config.yaml
num_hidden_layers: 10
num_key_value_heads: 7
vocab_size: 1024
norm: "rmsnorm"
qk_norm: true
attn_scale: 0.331
bias: "none"
init_std_o: 0.0103
init_std_down: 0.00557
beta2: 0.98
Each number is 500 + 40 x the weight over its row's rms, rounded and kept within 0 to 999. Layers, rows and columns count from 0. Numbers have three digits each. The size before them is the row's rms in percent of the matrix's.

# layer 2 MLP gate, 768x224, rms 0.0819, rows 430-471, columns 112-223
101:581475523451515486435540514511516522480484481436458459482465480486480469508501567540514505464473445486581568501555538465573506489492511490469545503506478534409479495443465487557442540520486515443478448528583505501540498516425492507476502502473443510525500507439510558456555534531485531530508510481484458544556455514585522567491531485389
101:507463447509512547493477513542545530515524482520448498495497551489478522484533583536514475439500521510555512529489427473499530531508494485510475508511454494544495504425495525494552419497474514504460526509512441442517515506506483499471496499481495530483443477540475484504514487514511443438501476500505472576557611453466535498505516506448
097:538535412474474422478505541519461474473451484617505512439580540500488467447489500543542491533498511453542486558516496441535483483566512608473511499540507504433512471485493553535491448467537485482427465508466477430501530532499410493504464471476418499490506520524582459486503560548506479488520471499456490503529500559513471499479474523561
096:513541462491486532439513479517484436444499494496543524558520478507486486493521442529434480522448438488488498477418638454465554541571562462494433469420479476522508452490477482449526487500530494546493516503474498469553478487519492525488495567531443511432476512530541512532510487550550496483627549467473562556519516476464493526524420509404
107:452533446567534481516501544579497534497455396540521517440530510483445497530472487438547453492502511590430478433530445506545489439522502580489462476566520499524546458539622530508534577484525499461529486485553514537466598429563494523486518516490490532522592547481480499475497495479486496540527488493480522513511494520491542484447496463533
106:482563515476538494545553501458534464508502469466506440516580526549441432427469437485506491474517455480485562440454450505447499479517491503547461431511498412470492546431460528521525469527530464491488534548465510438473429510533448491515563530554486494417474567491501447433433462482528509508465534470514515475485515469499559491580505506450
099:476487521488446530490459502473533477532487473496548423444489509574479551555393518473467460534465455502484506550471392533451500521549442461553556486426414532461542523519557513459451521489492426479455509458504483538542496479410469419534529528456482501453533534486498511426515470531495441502412470526541548487545519501493515497558541533480
100:511508511500449499475451540516457491455493498537475426534505504458466526486539561548568459461473566469509512499473469441468465517500469551527534499461584465533515512564556465505482436515473462517484498551470413508536475450580562519462522428576502468532451529447493461445479456546510506513468528500549560507493520485482522470509488502406
104:486464460542456466554522489551536454531442469495530496440407533501482518489509420491564546467529466474470515467453464533460444528550539475517481579489523501484508462536503508440511474465513474429520514509545474496450486516478533469542545531551555516424428491548432562520573487479504469474558479442527407452523528480502504501486571530498
095:427519563419491517524519440481569532488583533549474532490612404536489506522498518490519494479519491531517511557506414529492544539510531485504422521502481510511536529489551479494561546442407493484501507526502495459468445462528528468457544507553492433479518541503502467496430531544558554488521458571480483506491532563515462556413552443504
102:467503499545560566484502557519464515575445525496512582535516574499470488530547533492477490534496454454497454570483474476444479524528430401491487531488477488489470590572495524514444478469468472458479539474520523390479396481455558555470526475491471521523536503575430515557394458506437493476539466512491478515443489445466487467441502443472
099:510431508444531525497469531509564519483468508454482552464460456423476470491434453457504546526519568487540554423554457466503541524458517494517504515497513518506489521483603486507522398546546514463525516517541544497492606448488560489442455519479588488530545516544564540429477474436514482510504490490416485524496465571511518508501396464460
100:466467501471483568543539485426511449529456517514532581550482454478534512485562486486446494458580499421489560509497434458557437491473549522454472476487439517496473485400498539491494505503436476546436495535468449509480480460479535443503506533598442481507420476511502527468487513531442437563511444484506458485493533534381604534472569433502
095:451509539541426508502601509527547470567446506470453485522527472522473492497524570547495492444487477477474487473557528483433421453535504486473472562497516473519510482548495462508519466503429498531469470572542537483526467521540479546558532491542484517492554493480616450481549483492478459500492530469428481477595490499545485535533519526501
100:507506568474518593460460492462446524470500447479465475472426477450509463552505519459509557551467439490537507527508503497561569442459454516572555458545448461531556515417474499458549461455484509534481456491516444505499506541482483544458485378551496559458502527431476497513498531563491500518509577462533566444420523447528451476484512432467
100:497496498484525509548462578533500499452420496453530444557476523573506483453525562538545545513451424491513495483408506554483485495511581540474553491444393401476495412466454549468498564479505562579537531615469562461534525447486535492461547477524433488469488490494546499476494509557534469443481572445460525454474518476562487459587499500524
107:477533384586450480452470528524561502558515425494463490489566524510459497484501505556500352522497457532436472419502462545513461524444512577462451504480497483471517492487485505525468517463413494446514457534485597496489545479521507516557503481519540394442525447477508447525521501487450477506506532517493569482497492487538475552470580509498
095:486501554489533563512519526514500519454463502466501512485474422469520457459456498525495506450448525469529496520500488571491444508507470526498480433428551534420419500465458413468451453530463471579516478491598540477472535522437525519558456537486444558463474566495523530548544435506461518482501476462493463498508514417485487491509514439411
101:566445440533507445489433534543479383513543395471525542525523511476430453582468448449543469468424556467514508505523550469520546508523460590508477432553465508503524435485482562589555574482470479547524466509504526499496531489464474526561537429554452456513474510592487550566481482548508503505449549509528576540510479527535483476486478485485
099:499472534552490489418562527431548592463509432471494530556515537458463549455529508548486522544475490464494506502405494489520539450547525568525523504489505494509535485449510529581464440452545502515542467530539520443523479509498459472528530512467531528464493472564519523495541459561479520579549517492471453469451530495529496491490600543435
135:550541568519477503482426505542528508554578490460458460438523478482526509552566494544473538519461572535442595532541523538501479461521538495474551454555483442550465551542459487531472532527522464478530456449538510571439520444495467499462468518470541472506539533520418490523539439502433471371446475483473523502456474378518542496453540500495
102:466507498508554508516548538475539493458442487479448534492531511510500470532461567491505578536501514523500545506485526507520534488506491552470533455455486471484544523484516464473500452483521453531537409479490507505480554447562530487548471476509500545494550564552507501546521495539471468515455447486601477501514436478496472484491555449522
102:563478607468504508506534450455461519483556492517486476527435491442503570477435461514496429578511535453495423500509524486496544428532533481546480465544428512527571488530425503527506492492513481521469482494540543463569428482521531458479493501491500482533551459517537509466496504560495460512528529607496533557559503488507502550506458497409
095:482566380509540516546459522392462508493420429607449495429479448488495497491519498455485520528524510482551491511523532453503519471498476606588528510504513444522513509464533532482476508447456491526554502478491497460516487500519483529485498476543432481487458542507470549432478534504486381513506523496428541486546581509506462532550454483437
098:504471587507511520467590469507527529558493497472482463543492546474483462492488530464508490508460489499581480474526435489452514521482498432501462540587466499484471493465545578500518473509540480489485471508553544528457495498550469534583440480527497480536502514493469508497500504481454507562474472467476412458529530430520447481564524434509
100:564497587505492484522544494504485509558491515462554476465470478483479495553474486502481498533452564530461521478453509518527506593532529568454477495476527452490491577529516508551522469501480481473489464449450429503531462527484539526455467471565529599549542505464607455500554508486532520432449471535543531548427469517525522499471519499452
102:488439543502546553484545481505490517561510482485492505549429537519473493472439535555526512534492466518546522502466448515561499512565559401492444495487454543482484529522508485500535512503532522537488501406499544506518601509543506479506538429537447513489518491440469421494556481517468486546493572562520446500472555462505469445493454506477
093:477426504530417617528561398493523500488575542500474531497499558458492521496463535525495521589424464426510523468429502477510529476539526409508444518515524505555459501576528465472471513541483435527513552427514461532503497458480481471467458450431557557453475434491540479525487496472509500425556520518529546448504446526534553587510554489464
100:456475488482495511529469484577495562463520467446504563524564456588503487406493455552591492482471455368507519476443539522473517513502469453474469501479466438496545520421481475470483557489485421492502450513511543491517482477540460458475510522515479486523508527525596523504450521499479511565477508482480465510429518575422411526580458496510
128:615508461474561522418460433544520437468515522433501454567450540545541476461501498551454532437498468450492523540551543474498483485554594502416463489493559564489512526505474500495506523508461485440454436443455473545500505464473523542471513446419480486496441475519509514519488542525492524470462499461501421555523445463487527450551466475496
096:447469578494568503485479466479534506505454497501495505465518465495450448475492457499516537465489463495529565455483460390457518543550573459515453421475444520476538464565480471497498502499527509589484430500556548521501488505406503517493497525497470598534515537453557461500462484527439549517531559537483448447493475515500524475528532490552
103:497480488502486492451518504430555588506429533446498488524410544526434578524556446495507576460449531473475455440529450490510499491442510441441474443510490526579483489537577539521512541498457492558559468557492485568524544490504482482457609515492447519558461542484565516500490458556444499495495482500527493569533551560568507521505499506557
098:525478478460486431499524467470525508497468405540579452435499475511517527520524509463560475477435414491564462426411545446533476638457559481486441451498502515512476552518545499481514464440505493499450502522390465463498517452513477472499484495533499539523458488475557526543520438498540467523518500481495449429509513543476454544501475487524
100:488503505504472465430499465482486558544417504531531511458427488516463398471529405512481571515501510474526512449479513538501499452463557584527502517541456511476583503532508518544496461431521496477570491419463557476515551504507472491512500458467518465492498494525514606515524517505526484465559526431470575440535408498545514472437456438544
098:488497556458539573467487498461481540428528510539505550525530502529469405557567512549535486523504535430462587466537513568482459557552482456416508463496556555516447511447440508584573523502449494487534495473503530528525483425523468557494485435504488565465506407513477545574526550476465469529463526540514524514470524524484460550500503473507
103:567513474478535552509481517463545467434493473506496511492568476551472378402492507550448520550494383494470447506504457487466517532498623469468446446497470545528440508400479468526536435538513536413496541528504412519517480538471514549470598547506443518481598521465511521472461466538534524529503574499491461442498503545545554509554513502523
098:414511565499478394479531527536483517493426494467546505458493531515499391529502433469501475535457485517453460519491550581509487497502478556526494506552439529474506545531487542496477448451475478470497558535510425581542524503518459533524538474472484517482609473447525540539481517477477515524422511493537552540559470541482488487479545497506
098:548493526538525495529495460585491509514507512448588552455481449477525481471420460483466490435445436512525520509467483541524489529482483526542453493462511499528481458492471556569540524497456483508534519445558439482480474469502579492518470483592496565464498457576471459503535604471568386620517499485447481483442573483470544438473511501508
098:506557481490497527543534498473492507522508524505485477459480529412468557486481507590509542510541562519487507489431531434554456444537535497509477563515532533496550556480498619464540547396468472516427464562487505516512477559520460479523485528485564524391511450421417571513522500544460527544423470523539491484489509432540477517431557530520
102:518502539516472461510526510403488454482504418440521459547503478563509437531509528469502552594522491458534516537500508477432504529455591515527420452446451543495521484472586537515517476524520536555495479541441492500502444546520532550486484526452487484436568468491518519499436524433522554576468573479518497521531419566545520537447437537535
099:475513429523505496489515467496551547485418541513494549444454491548451527477489453549546534545498526445505472418556480455450504545480440483570465502476435469484498520472551543466501475479578457439507431559543462470462527485456529446506449503488488477497476501517535521505470514519495549582522471535447457496466475485584492511473451549533
099:453487462494473536502455484500588492471480432506530505543477488482498470517499453528437536488467478483486483473486507515502463499489510457525430517541559383512480550573562485504428570543554574545587483497539461469480490464489450511484495529513602545443504572524523581504525533482518543554493450506517493419528509505486539515496558457495
# layer 2 MLP up, 768x224, rms 0.0825, rows 430-471, columns 112-223
100:508525463449483423428469531494451488466477531444514467528522558495536474446440445501541535402429561497388465438490475536444507554464513487523482494434486485488543560459487537512470543470468480563524518604474469517455493510452473531417473515439532530529536463491462475487499490536487541449585552491524554464499489536503437486502523492490
100:525523437499474509465512490490525590517453411497474436504602515503484526467450442516498506491509503514476450502468533513476458492459577499520581503422513489452490509473479530440542479541543429506549490494564461524474499454489571485425511482550510519429505537501509534448560515413492542523529473482503519543534488501472494524499481491528
098:425512522428489442483547524456614520480505452554512503480520556445518556475496479622499494549459560514463541463502433529569473472485452535479512573451502570586553553507596513545451498498534531594532490478525536464500585466498454493570509512487549518452497523486519421514435548505441474561532512445533479543484542507526453462485505508477
099:551527485533453490499524451491510512502445533483602513484467471480496486483497521491542456478622506544470435548447505459483444516531509578500557569456526494599478540525472560577540493512485503509476548458513537553413486424457482479469482482500492509476524482526442452451555544483524540531467469493532465453482457466569461453514422471476
101:563516555538518505520507505440486462513533476480498523515480560510533508458487608555467420492591508498548532503491540460483484529490480464477590558491436477509465534561487479478472545522524471512486522490422442483452459503488538443464470526425446415510497529463502493495414495510536514489488462519500478556476513477509540454522491492528
099:525602560418480567469476495570477535414485492472367489414525483526419477513576514529487454561496533412511503499531583494516565519535439534450468493508487518456581495542535472483537487525530509493511500473495561573561503547454575500508499532457526485479546561499555476473459545551520481533568495478493569499458488441508541430542462512510
102:626424516541463427502485455474478585477454468458458506555521569453439571519507522547478539471466522517573420520510477543483513461532473517495491490491422479637511568520519510577478545476475483514546517559509537504525501408450543472493501439451565526492527503496450479536487516471491462508474521501517509527521474470489515538496501438522
098:453419530424459490515455503536525538500603529539487522531485514506495497443490431503441502493462557540505509486501505486470541488532575512486469517458495489457514483490415567555537493466489504546480478492530481494526525503493454527466503454538455541476496527557533548506541481488516516407496519431404441472432528527481570497492482449475
102:484493509473514458526477459439560532492530544486542452485422454524584456484535489429453525479451416512510423558465442494551523570565560529522467519527492448558463552526524529429562450501472574501472455454496557449465467465475506438473447461463465577506529572490553451507465539519453566464527531477530443467565513537453471525501506516566
102:538444436515508492416430439503541497522507529506565544503525514569485519532513565552521508515523439557508502573509536497529497468523494580458557515537525541500529499479436534533460515520523474470498537445559506523535516542579526460524499437457483521478536529470460476542561411520525524536592528427520430554519542526463529529395517487487
103:455479519469530508501481512473484448481547509528545477457479467552480472476451502476494473505516594507490558528592519552529522532575555559505547507539504562500473464531442438499445448533529524523463496433542489455444537533507518458471509648500436447567438443422607529477577529505559516488457524481469570494534486487489511547472486503441
097:488506583549520534445509586550538505508467540482580477529563540465466550531522562490534496481466491493504493552515481505458539467505464444509524462490502539446478456477515497496494500546484450471502528501535494527511460504447557424534494514539549454504528512539503525546563447481482477500502549571492480454426503453411499530548453431574
094:537469547523505497474505549551454516478501512506479477510398506472570505502494497527511481512511458549485452532565457551480519430427433400502505457480460420478512549505525437480506452460422510525516540512543502533537481490514542470500553474476545476500418538563457472465483532480539511540535455478499482531452501553509500494524560491465
098:507526489507547515516487544559572531515474491503443445562494489519492464614536534546534549495537497541511529489491544462540486456461458509485461453453557564562519503529459500543442525451509464448520555500477420441542488473438460563474507542443563502514536548563513507466475465547501474526504572557526479489423555467514481527567521467493
100:440518506439474536492552569575493483478502476506564515535458490513560508510488492546528462458434509489491494512471428536545540516507476482531507454449529540552414548541504484503576516489576430474519512554525529458490501527452500415520529465512570468498477576523461458543450495542497495495499521454518491491513465501513432478521534476560
097:545550428583501508535554497476473492474507520480559544486502555575465517470458546442519513557434556478477468451445495511527501489475410477513469504514571492471492562498503479415520531494449524450484559511484486531416552455436520454558425566443497459472471444546479506466486495531490572490511527551552506485481521541470485514503520403487
105:472432477499414443451469499481526493521525393488485540455491502531469495548586500479522470502485515544492463498480523590466418557514551497542548497550516513483469496444532515461464471518507542514516511449479507540516589488571480523575577498541520489537553477559545505491453491494528518550520483519465531445508535538480521520466533531472
093:560479447486539558459458540503503495393468510471459438528513528446562509510490431498459531477428487470566440493497484472472509480499546481541510558496462552519557514408536484503526488453492467464469520544516465454542438494431520505537505535460477642482477569475498507482460439532461478510446525546585455499523450519524523555525502498446
102:546494512506498481508452516541466478537511528528471580538526508543499459505487452457493534463561442483486471494482532527476500518521527508505493518479472449395597487513487416508541479512486567515510556547434396503471466465512477589520459491534433511484507494487454577441475497507468508432527546463543489487496507454522429525615504517509
098:518523522504470483527457486457499551510523564524498431545542482520512523470454497491443491531523533486486509518502437513531552413454469453485493505458474538413469468474488491533459502524489504426512444444550533555519499524631481510444537497541539458520531542488484508526566479474458547528528448521544521492459479479482462436500540539527
123:472448482559496514511505430498588481545478440470553497465546531447501518579566487521468554473431527515515424438513472530529449441551596493495486458479512454493458447527484533466468472476506524543511504552470476480464513514461454548511497458513520514470519459497536603392442476509408481484452541506479412465503475433487501530570511479474
100:560503446561520477554455430560470530465477520543467511481555572527464506487499473520472486477463447537472464481525605490587494455507535513452478566457519516491516550520447527483462483496453535474544483502586493558478489455427457492480521564403468469458478530520586496469507544518569497453460515431517509468528507535560578528532497490488
104:456545469497463437478415473598459484489503520556544479501440488548556514521474571538540595464467455530502536524491556471459479488534436562443521515570478517534565441552448502520500526517523621557470482446570461483469545491469467452536514507518505499494504441400495466492518468447491507593539512504487518557510472454501464484449481531501
099:529468476436492460494480489484446478522535465515465474406487566485481494540564574489458527477569510456544520505484610559550554496405486529466528495565514553488497495540520466454576491457533496537479577511544469514485513545491502513574492426471494503437498517445511480561497464572416462482526451456434502514432521496556544512554419523513
096:517462558499473432492571560506548454554465497535523441438494483536497558389525522432472484445425496537557522490541487484508426564488497531548518497569525554478463511526510500499466489521571512507462438499476446491451450469532477513503499428508541503486532501529503521436534642535528489551518476473520445491538487494456521460489555526611
097:493503485509475520506562529543479442545516527450428458553460477461500519486562585531474483487472474503500518507519525423514507509509503485427502479486533484554487522496493568457507549544460543529430530519469486486522489448430503493480528504494554507494418481364531485530445525533508482530507525528533443456448499532477470495487551496535
101:519402489501488526475481539447539448491543481475499386475498472484474529446548509566527467528552527488531559508508520571439470524517522519583541490469474534485499512503538473498446468454490560511475501473434516502404472522493566484442467490456499494450533525544513445522541490491465557479507428577471498505530490504461582528460415429496
099:506519457576489557464544468530469494547549478451447510529463504423530422580502491462430441561478552463456491529460514514486463494474452527532494550463476524555523528537503525489484548479472518545509420498541513557546505401427462468516478520436533473473490557521452501429492484545400559460483530486521575450521559499478568523532486444491
101:534513510496478447455493391503459533451541535497573494406502499495505516433542468539537578509446491420484499541480512482393565464496536423522491514498474414501568530485517448464499530495481483492555447501543457475479500475498505556540503477511448502478532545499497558495473450467482501520506550437532537506514593473444528484610527535482
122:470566477542447502513526511499497521439503536511482463525404478557498497519530580496462494520487484497448517620397534577474509497476555495461510494485504507549451466527464513434523533503571559439486552529488568494525477515485469466472511479426519527429537482544476481528530531440553529551505507514491526518521470559540430537490520467567
099:469494513446514427482514569495517522408577489512589505492599441458486489468534486450530490544503511533425515400491448502496537546533490557450477515511534436499466438487555544457444545470434460521383556537461492478550484469461531484515532459529454540447462494544508519478496479569466536497454373505535527519533448488520538516549504514437
101:543474494470479526474510466505471494479419457543498489539438528444527493519524470520524496519450531491462462475506515532483518422444502483460509449541460478470475431507516566482460499528469537510489488502521505530473568363542480461498498510459510489527522543477466487479488454470470522535442554517542529559464478476505480537489464405511
098:419526472532525486485514523534493499514438480537510492446528526507498548492418488514480542524503558503534477529527523446520457544507479506479442486487460592505492431490518482460481485397505509498494517495516517479536508412490498500434570487502512503485570568433469548484493468465399495400510467488445525550551555514467580540559577589461
101:551474455510471493472492451441481520464539586509524528501448461414450546520459479513499541470499555465511471427520474473516446541512527533505489426487453486577520475485515526456451553485527467556568544507487496530448542473554490480533513511522534492560532521559455477534602495517533484470450584452514559518519514500499525468503517455567
099:474512452457466464533564483507466520520499497491520455459457488492466616520529527449504500479559500442511499443565501534470510547498489542506482549430448435521619544502486412498511446510528440590514520526505400482479533483500520425544467495507497551453470531514534448503482458499481485469429501435440574495488538550468480472534545507462
099:535472536549566465436513440466554440432481448504530476494540522534504485494485544473492485547497441496409455567487478487482478430544554524510515472525509484521498549506503434517482495493499487485495590526433516500547491483454563475464550544554487499451549558534558531469485524558503498444506529572605483437543480489556478532506655569494
099:498463508482454491479469494414462507483501474482559425500502505471558549459472504505443460554456577517439513544523569507531440486565483491477524495512539533489517510435580479518519474475500569581492516513496481476516453468541459426436496479459483437502548472549487537470482505538542553450472511502539510526512521505489515494468546436507
101:471539528536518422467542503492505446507444532481472498486509463487477493424477477503507371505476505465436498453599502498496468483464472573501537532577520559469476470542574471478446465487473466522466455472479536499496520578582505489458570432569578553592463468433539490509540479467495476486525481516533502455543476525426553526532448564520
094:440479439573437473408528490517441542455511518568478544412478408472440526497554551530521460514492464583474557480464480539474511495485495536529540554455462548549544487486503499516522522525496497486506467449567530543498563529543473508537458452433534555520461485456559495428544555427402428525493495527452570481549524495410527528458557503473
099:499482538460465466506435435486517492493455478469451498548454523463514500561470426559458529466494489516523457525529503506517425435522432470492439533490512560477487458380596520534522528492504431466561473475463522508568497537482521467463561472446536509448435458476461504520484586450525573506459506465469452481554430499478523522468512509473
093:476459509502494483479495481513486556522535502437509516542502517541480457438437481537479484513556588491489511469496504478420481504504492522515444484422395536487417449486418506542517537524434468504468507454491538471446505437542481485541489478415488466445501445578449523446495501519494496520591485477465553518486482591513587550514516555517
099:489498506514476490452472490517507546544564548532519461458452472559419519473554547450482568467421482501493473552521485453481471494483490429523534486498479484565493421424438478557489487506462504562452563490489511435511512551431467480500555494521551525500490448558493592488417473458480464473465499487548493429566564530495528545479420509505
# layer 2 MLP down (transposed), 768x224, rms 0.0703, rows 430-470, columns 112-223
099:493470460543509524570546521478494524468536518517505514477474470525493489528501603477516522424585465490501559512486486464526511451461431483513442485421508456504499496501565461508479418417449543474526492439570480405477493528527552456507555437485528540484440447534495506463537461525501508517545525431483497497479520428479551467489523576476
105:420475529472585522480528448476493364507462492493505558419480460526515560558526543539464578521498486513516464502424423474470499539487547489488443550527467501470511478485560513501455494422494493479494457490550448488538497479475457437491540581489522516428440545486480472491493467480486492499517506513439522484526501487522552482568487597477
100:559508486543526430502428474523462468538564489411507472466501438519500477452462537435447552513542531537541549453501588507514502535499567439553493477507492487425492441454489537565539507535528494500454531503460495514442582499498555517429523494464489460544534489590471433521529467511507490527427494412567546466496474511472582562433473481457
101:462494490410479525413531515534514531526492450489449539468496475440502446493404575468487459473472487555447496473534492528415486449515463484536484492533499572502482522538448501458488568468490515529531521531532464529488537520564476574527520476410435463467547531503570517503474477491509529486469505492464478477483485575517567412468503474590
090:518560471546519495470468520616531548542429504494514526446444497479470547456507523370413465464464555520487421524534507498622473474447455495501477572565446508474464478498542519520475455531505539462536472497519507545455474525598476579444499522529491455518559565532442530502488475531496478499455487467485539530577531503541526443480505450510
099:620441551537443451439506496473549446461529491530481520545457535537435512445528564497503544472500497488530477505446508527505495539578524533551522511509470438466460449522510493516499479459547510503527508514519557500565540486520571541549411485484461506479554494508428480484521523517517510562592446518596543504490477472465501466533490460458
102:394476496484439515520464503540540493472484575557484515438522524521546520561464556457556520563499560469560506450486495467523463479482543535491541517400442522499537577511505500527488456515525464476463496487492471528519453477519511484475523515457414539562466463582540554504528490568553530490502491437530496553484452444465473496542471503471
101:454479450481540506516478485504479490522532497498510508536525496528449477509507504475458480443476562518546470543482488518473515476537452523496487516605582458494558577437578399475534434518496463517532536484453518491582445550460473457490508469518539523520544504483488560541488543508520520500479511501530454435482468585484468486464491470533
103:551473443478478535541472547498526503553587418495490427456499497522436497528530479519513456484553493512401477483512498517552574559502511544500480531536452520523478537496515466433522441508470500485539517511503441517481532534491556573472524464516498559547497515428509517538545486484525442464515477552531492527485476441536475548512453530493
101:471474532531484522476501558457500513542433546482486542550505483508509485503458518468476398516456511485548496478391529476493503505500429559512490466529467511534424477487473546493411513511530527469504516532508438539509460520497506609506509509505481527455452541486490526554499519520498463531549509470524535445493519482525456583498458527536
086:441508502526416514516535474546474505557514463520502490479516437536471501496488495546484556489459464551481514440554546439592521492417466503487505486476491535548455520452505466507529532492529547480518524596516488484496469498539500455483409448533430504527540491465487459477490458564491491529542454529512480471546549417446503490554488494576
097:459511504488517499535502476544530492505508554503530487488536476532423501510519490565531514559481550505565473516527545566526484541511517476567515414458517538464538511507502545400483513480471505458481521489506382458582475514554485487467506502599481490553512440477561420476431555460493450537529470502437417485485537499538495509464519559447
100:507563476484527548467458514453556434521458459625537528472515531525431496482463484533487511490471503438492593497466466470547479536524469567536447534482493469500449444563488561489539529504506527479480441461499493515512450499518504505491500495446520535468542539484519465549494538478410482496484479533517485452554542478513494438543478551537
101:515490526469471535497510526501518512476458503463490523509537484472503441462498490517511486575460480490506517470564517514462486467491422557470465494508456528497491443550434492427435489475480550501523578437551508583494445509558497521510499467495405455543554501462515448482477466531579500531563512470472505519490544405528575504546500471577
103:524472430462548520593485535518538459494543510444477489503510451509553527501488525470513462563464449557458557470461467493503522521492559539503522500452487451498518531517497495517515500596468453474565541408491467463483502420419462490564555467519511469535482520541553529474500481472509476535577495450506441555478550519480483473485512538479
101:445486510468455506528505517444496413579508476468495456465517487514501461457453523522520434511556507495566503466454490528526526569517512462472532442526469546511502557553554569495497492581492452518459569529428547469554484462499542478519399467459528482492528490519474488515506422506488515525512487474468489509540433575503441527521487488469
092:487503428488535495441448513551545493545539475482498373466602543493463511554502509468427472523517471508454552508461514514517445456507497536497540492534427519530498554494492594506480516483502518550574494544532469501424470511523477530473432561463551527505510470555550485573556572537543464538575499504499486524467555456536555505552517517504
095:513568548460426482449557415571473485447561553492457505452462541547432512515473518507459473501434431523494498449561509509535436483519470569422535453497456575498530479535525480503470543473605544498490494482470545489421522484626464510494475531489532467461485462496456471488522492566530542488504483517528483593529469438515524424469531529518
099:563473504480481494544486511547500457489526527524482514526436468545517549402514461484498492561501475522496442522540560472467508458537556567580471531476478459525569564449478427533556507509544526488432545564566519483463511570494538548544531474415530538475503435460504456515526523546467522452580598463551502493466487519512498508496559518451
098:537523491436476517493515500468481509598504498568537502525581526547502457457441546501521529413502516507553446494551489473422475491547492450438493439485516535566545486556520469533514501500521420525542457487478451578479500437402570504487504469474492476548448498516484498483510520506516467528472488502530605490478457522530522507522423498493
084:446516602527459441470494490483523486535494537434441498534512512543436492485493515565496499554442583530500514578524539555518452460453484526462446488467499508536518499505504532537525525633473547580545510414598439513542463530495485457526445525466530480464512449539441419471534537497461506477511520514479544460520491504515495439480571506516
098:522485501512477444501517499496511451531655476467528432451358551472512507518470492520528516523451494445483487534530448547444493572509476491460501489450482439514478470523517496461501460510567483536540573508467496432541486499485519457482430455545582433492556496480531495492504449486495478472486505515527466566547534447484543535569522469421
087:501457426455525488544599523465556497400543481511518532514512521575430510508501463484540456532525506500505504518449525461530520449485488549586549401427572545516509480484544518512492497465466452487467486526457526596494573567551493482530486498411498458465427508469512492484521554461541514483427501507538482510453576518460506485507509505498
095:464560489595503498519475538462557476471534493479501518439518544485472477465565517503509450460525528581489574457551515463537566481514473482475446506470522538491512499497440432476463421473437524466531432432541507548507432490535539527522484435501525516506568523484519521486546567488594592501457490438472539501532481411449472467478597630534
094:579463525515525479496476507558524519525474503430512562525493552511420543467408527487453523503531438486469556556470519561466511437454451506475631499511497571528460478521468396462483492533516563569524568537502502527540493574494531556419474512505555482482526441525522489418458486539540492453495546453543429540461475526479460489488547520527
102:544418508550519468522480485509452565552513457499512492521551463526460464475497424532428559518495562449538502442489490419491516417499473524471562472524520539478470529477461565542506500470543484506503537507480413498455494504512540466582488482499490451420521588538489521465581462524431447520547578484506508531533538548485555437530451466500
104:497514506521512434532545504543447516469489549494461551510479457589483421559542513545440466523554526497531526430429535515487499501470523516449395491498443509458490504466447462544497545522547533524447584569563474457490488477547456517495529539504474448481471459460413494477486452552556473467497471507454457549522469500543541504484485470525
104:555501448452541461483527497520490486458520442533516456506490546545507502446535571514469581531512557516472555455468486486584516601572545527483579453511524480481432473523476533467546475484544493421441554568437473453452497548507491555462438526595442502501481528418575508522482521485553488471477452500483483493491458523472491484445553485540
094:583511508511443531536427504523431530540502535503541502437464537437475448488491587545516500412510511529500471554508498473538490527517514458512535470550539507459500545573447497445496488600485515534437479597452513420559458526530464522528548496502568507555452555497457512517492436531526549558499482555506536515499513520536478483504454444507
084:551544494535480593550449515516438570511462462513474480453531442495523445548572469518526522466459453494475525444458502465560456467503532508587477493522488466465459460487521535578472496470480462482471486499511545472418576519507503514552492534471412455457514502510545499483534472454515455394537531539526511405535450518486510478494470481495
105:530487574477417501464443511485581498458550531462532489470498511472593471561518516572536482483533562519532486621507517515511461452468482492455541508556541440539540540543512477486441467446536595446499557514445573519558464506554468517493473422532490428489529417427566547467507465481506507541453471449503482519509476585504504548546510556495
103:521514556446519456498532478466465514555525532428433512584511499524514502467578551526487573535585498494544520533574542589456446506520503510519457512526539509488394505540468461464467519430500466495566455491524455487441481527493486521497416518486497544402391478498428458525568459527510500531517495502559490456498537541495487489482524517570
100:418480535500484505515502453417563519516488490578527470495521463495418480517512557474486468482433370523442543503456525452570585537504578533431500478449564503466544494495489445423495471472451493498452483490468480509493459548481489470415381429527518548529524490451526521504447575469450506499475443463519544424470469446531539523539515505473
097:506566509521475465544413522495430409488510494548508511541464536485494430425493521479447515488483503484448570466490580463574561522483483510502461568468528524558523476491503466557518517380509514547489536502549529418432463493468446547476525401526504494488532506446553502532495512587535488500531535546430411466494491464519508517450461540522
105:594498463550464547482530507479516534416458417463507563500490524510562526545425512554503528553510470545513584493509528490529433442492490546464462450501443513529541545564537478488549444389556487549507468454508587537470497511485462446538482474497456476536481502493487512431503545402555479488520502489542557531608483475540437486575491470534
097:511560507511491449460526559490479514508525489508449421556447494508494474543540467494465543459530544490463413530548543449479527496555468477497555508446539552518553575532468469453502537532516434536564533452472481510472529475534567514515484543532483499457472533514509469576437452457569462479457497506471486435480504481519470470504507526508
104:530483503497524504431526476544448434441528490490479544428475433449467422456508568500468518504506523499539492439480477510472490466496511490491524464544506525489418467506513428491549452517456448513483444495451537530462506470499523386495559483455552478587547491555492475584538560489431531458474533522451521476513473459445498480498495472473
102:544483444430512477524487491516481513545532480554494480507495506571461462463484389516466508458485487508572577469603520477416564502492500438553515612543493504440444490494497526538488449502533527518574564491477564508505489470509515492497476476500509510391537481461522481488529508438417515538464563514533414475508494471486529491533431525523
095:504483468520553413510436497442450401469443541530501531529521488502505463430418486527499530508506542484492460534537525513457524440482577545492446453494471522431452544560445568487509503474449483505476550523534480527509463538583468453423519524523504470505509444468481508495468411519497550535493438468483431524506461496550422531534510491499
102:448560463517427475469445542535502508471485550507497484550521513339463430521480482480583454515506513510575561469474510508492466461459552450505546549501530458477447492496407507525482513479461537490466536466485413482507456516482536525497450512489524526463525527571538436555479471412524551470510497477557501535525489536446469543482548499493
102:555571502446564476458498554525503481480437520580470489542489454528500465499530517451533527541444492528449588484528541520477458443472491479474436485478519491491556517471537426478465458511501506460546535600520471486541470584447462489479503500510440569496500530483564446534495499497505474443502532480456520524412456522478420512538478562494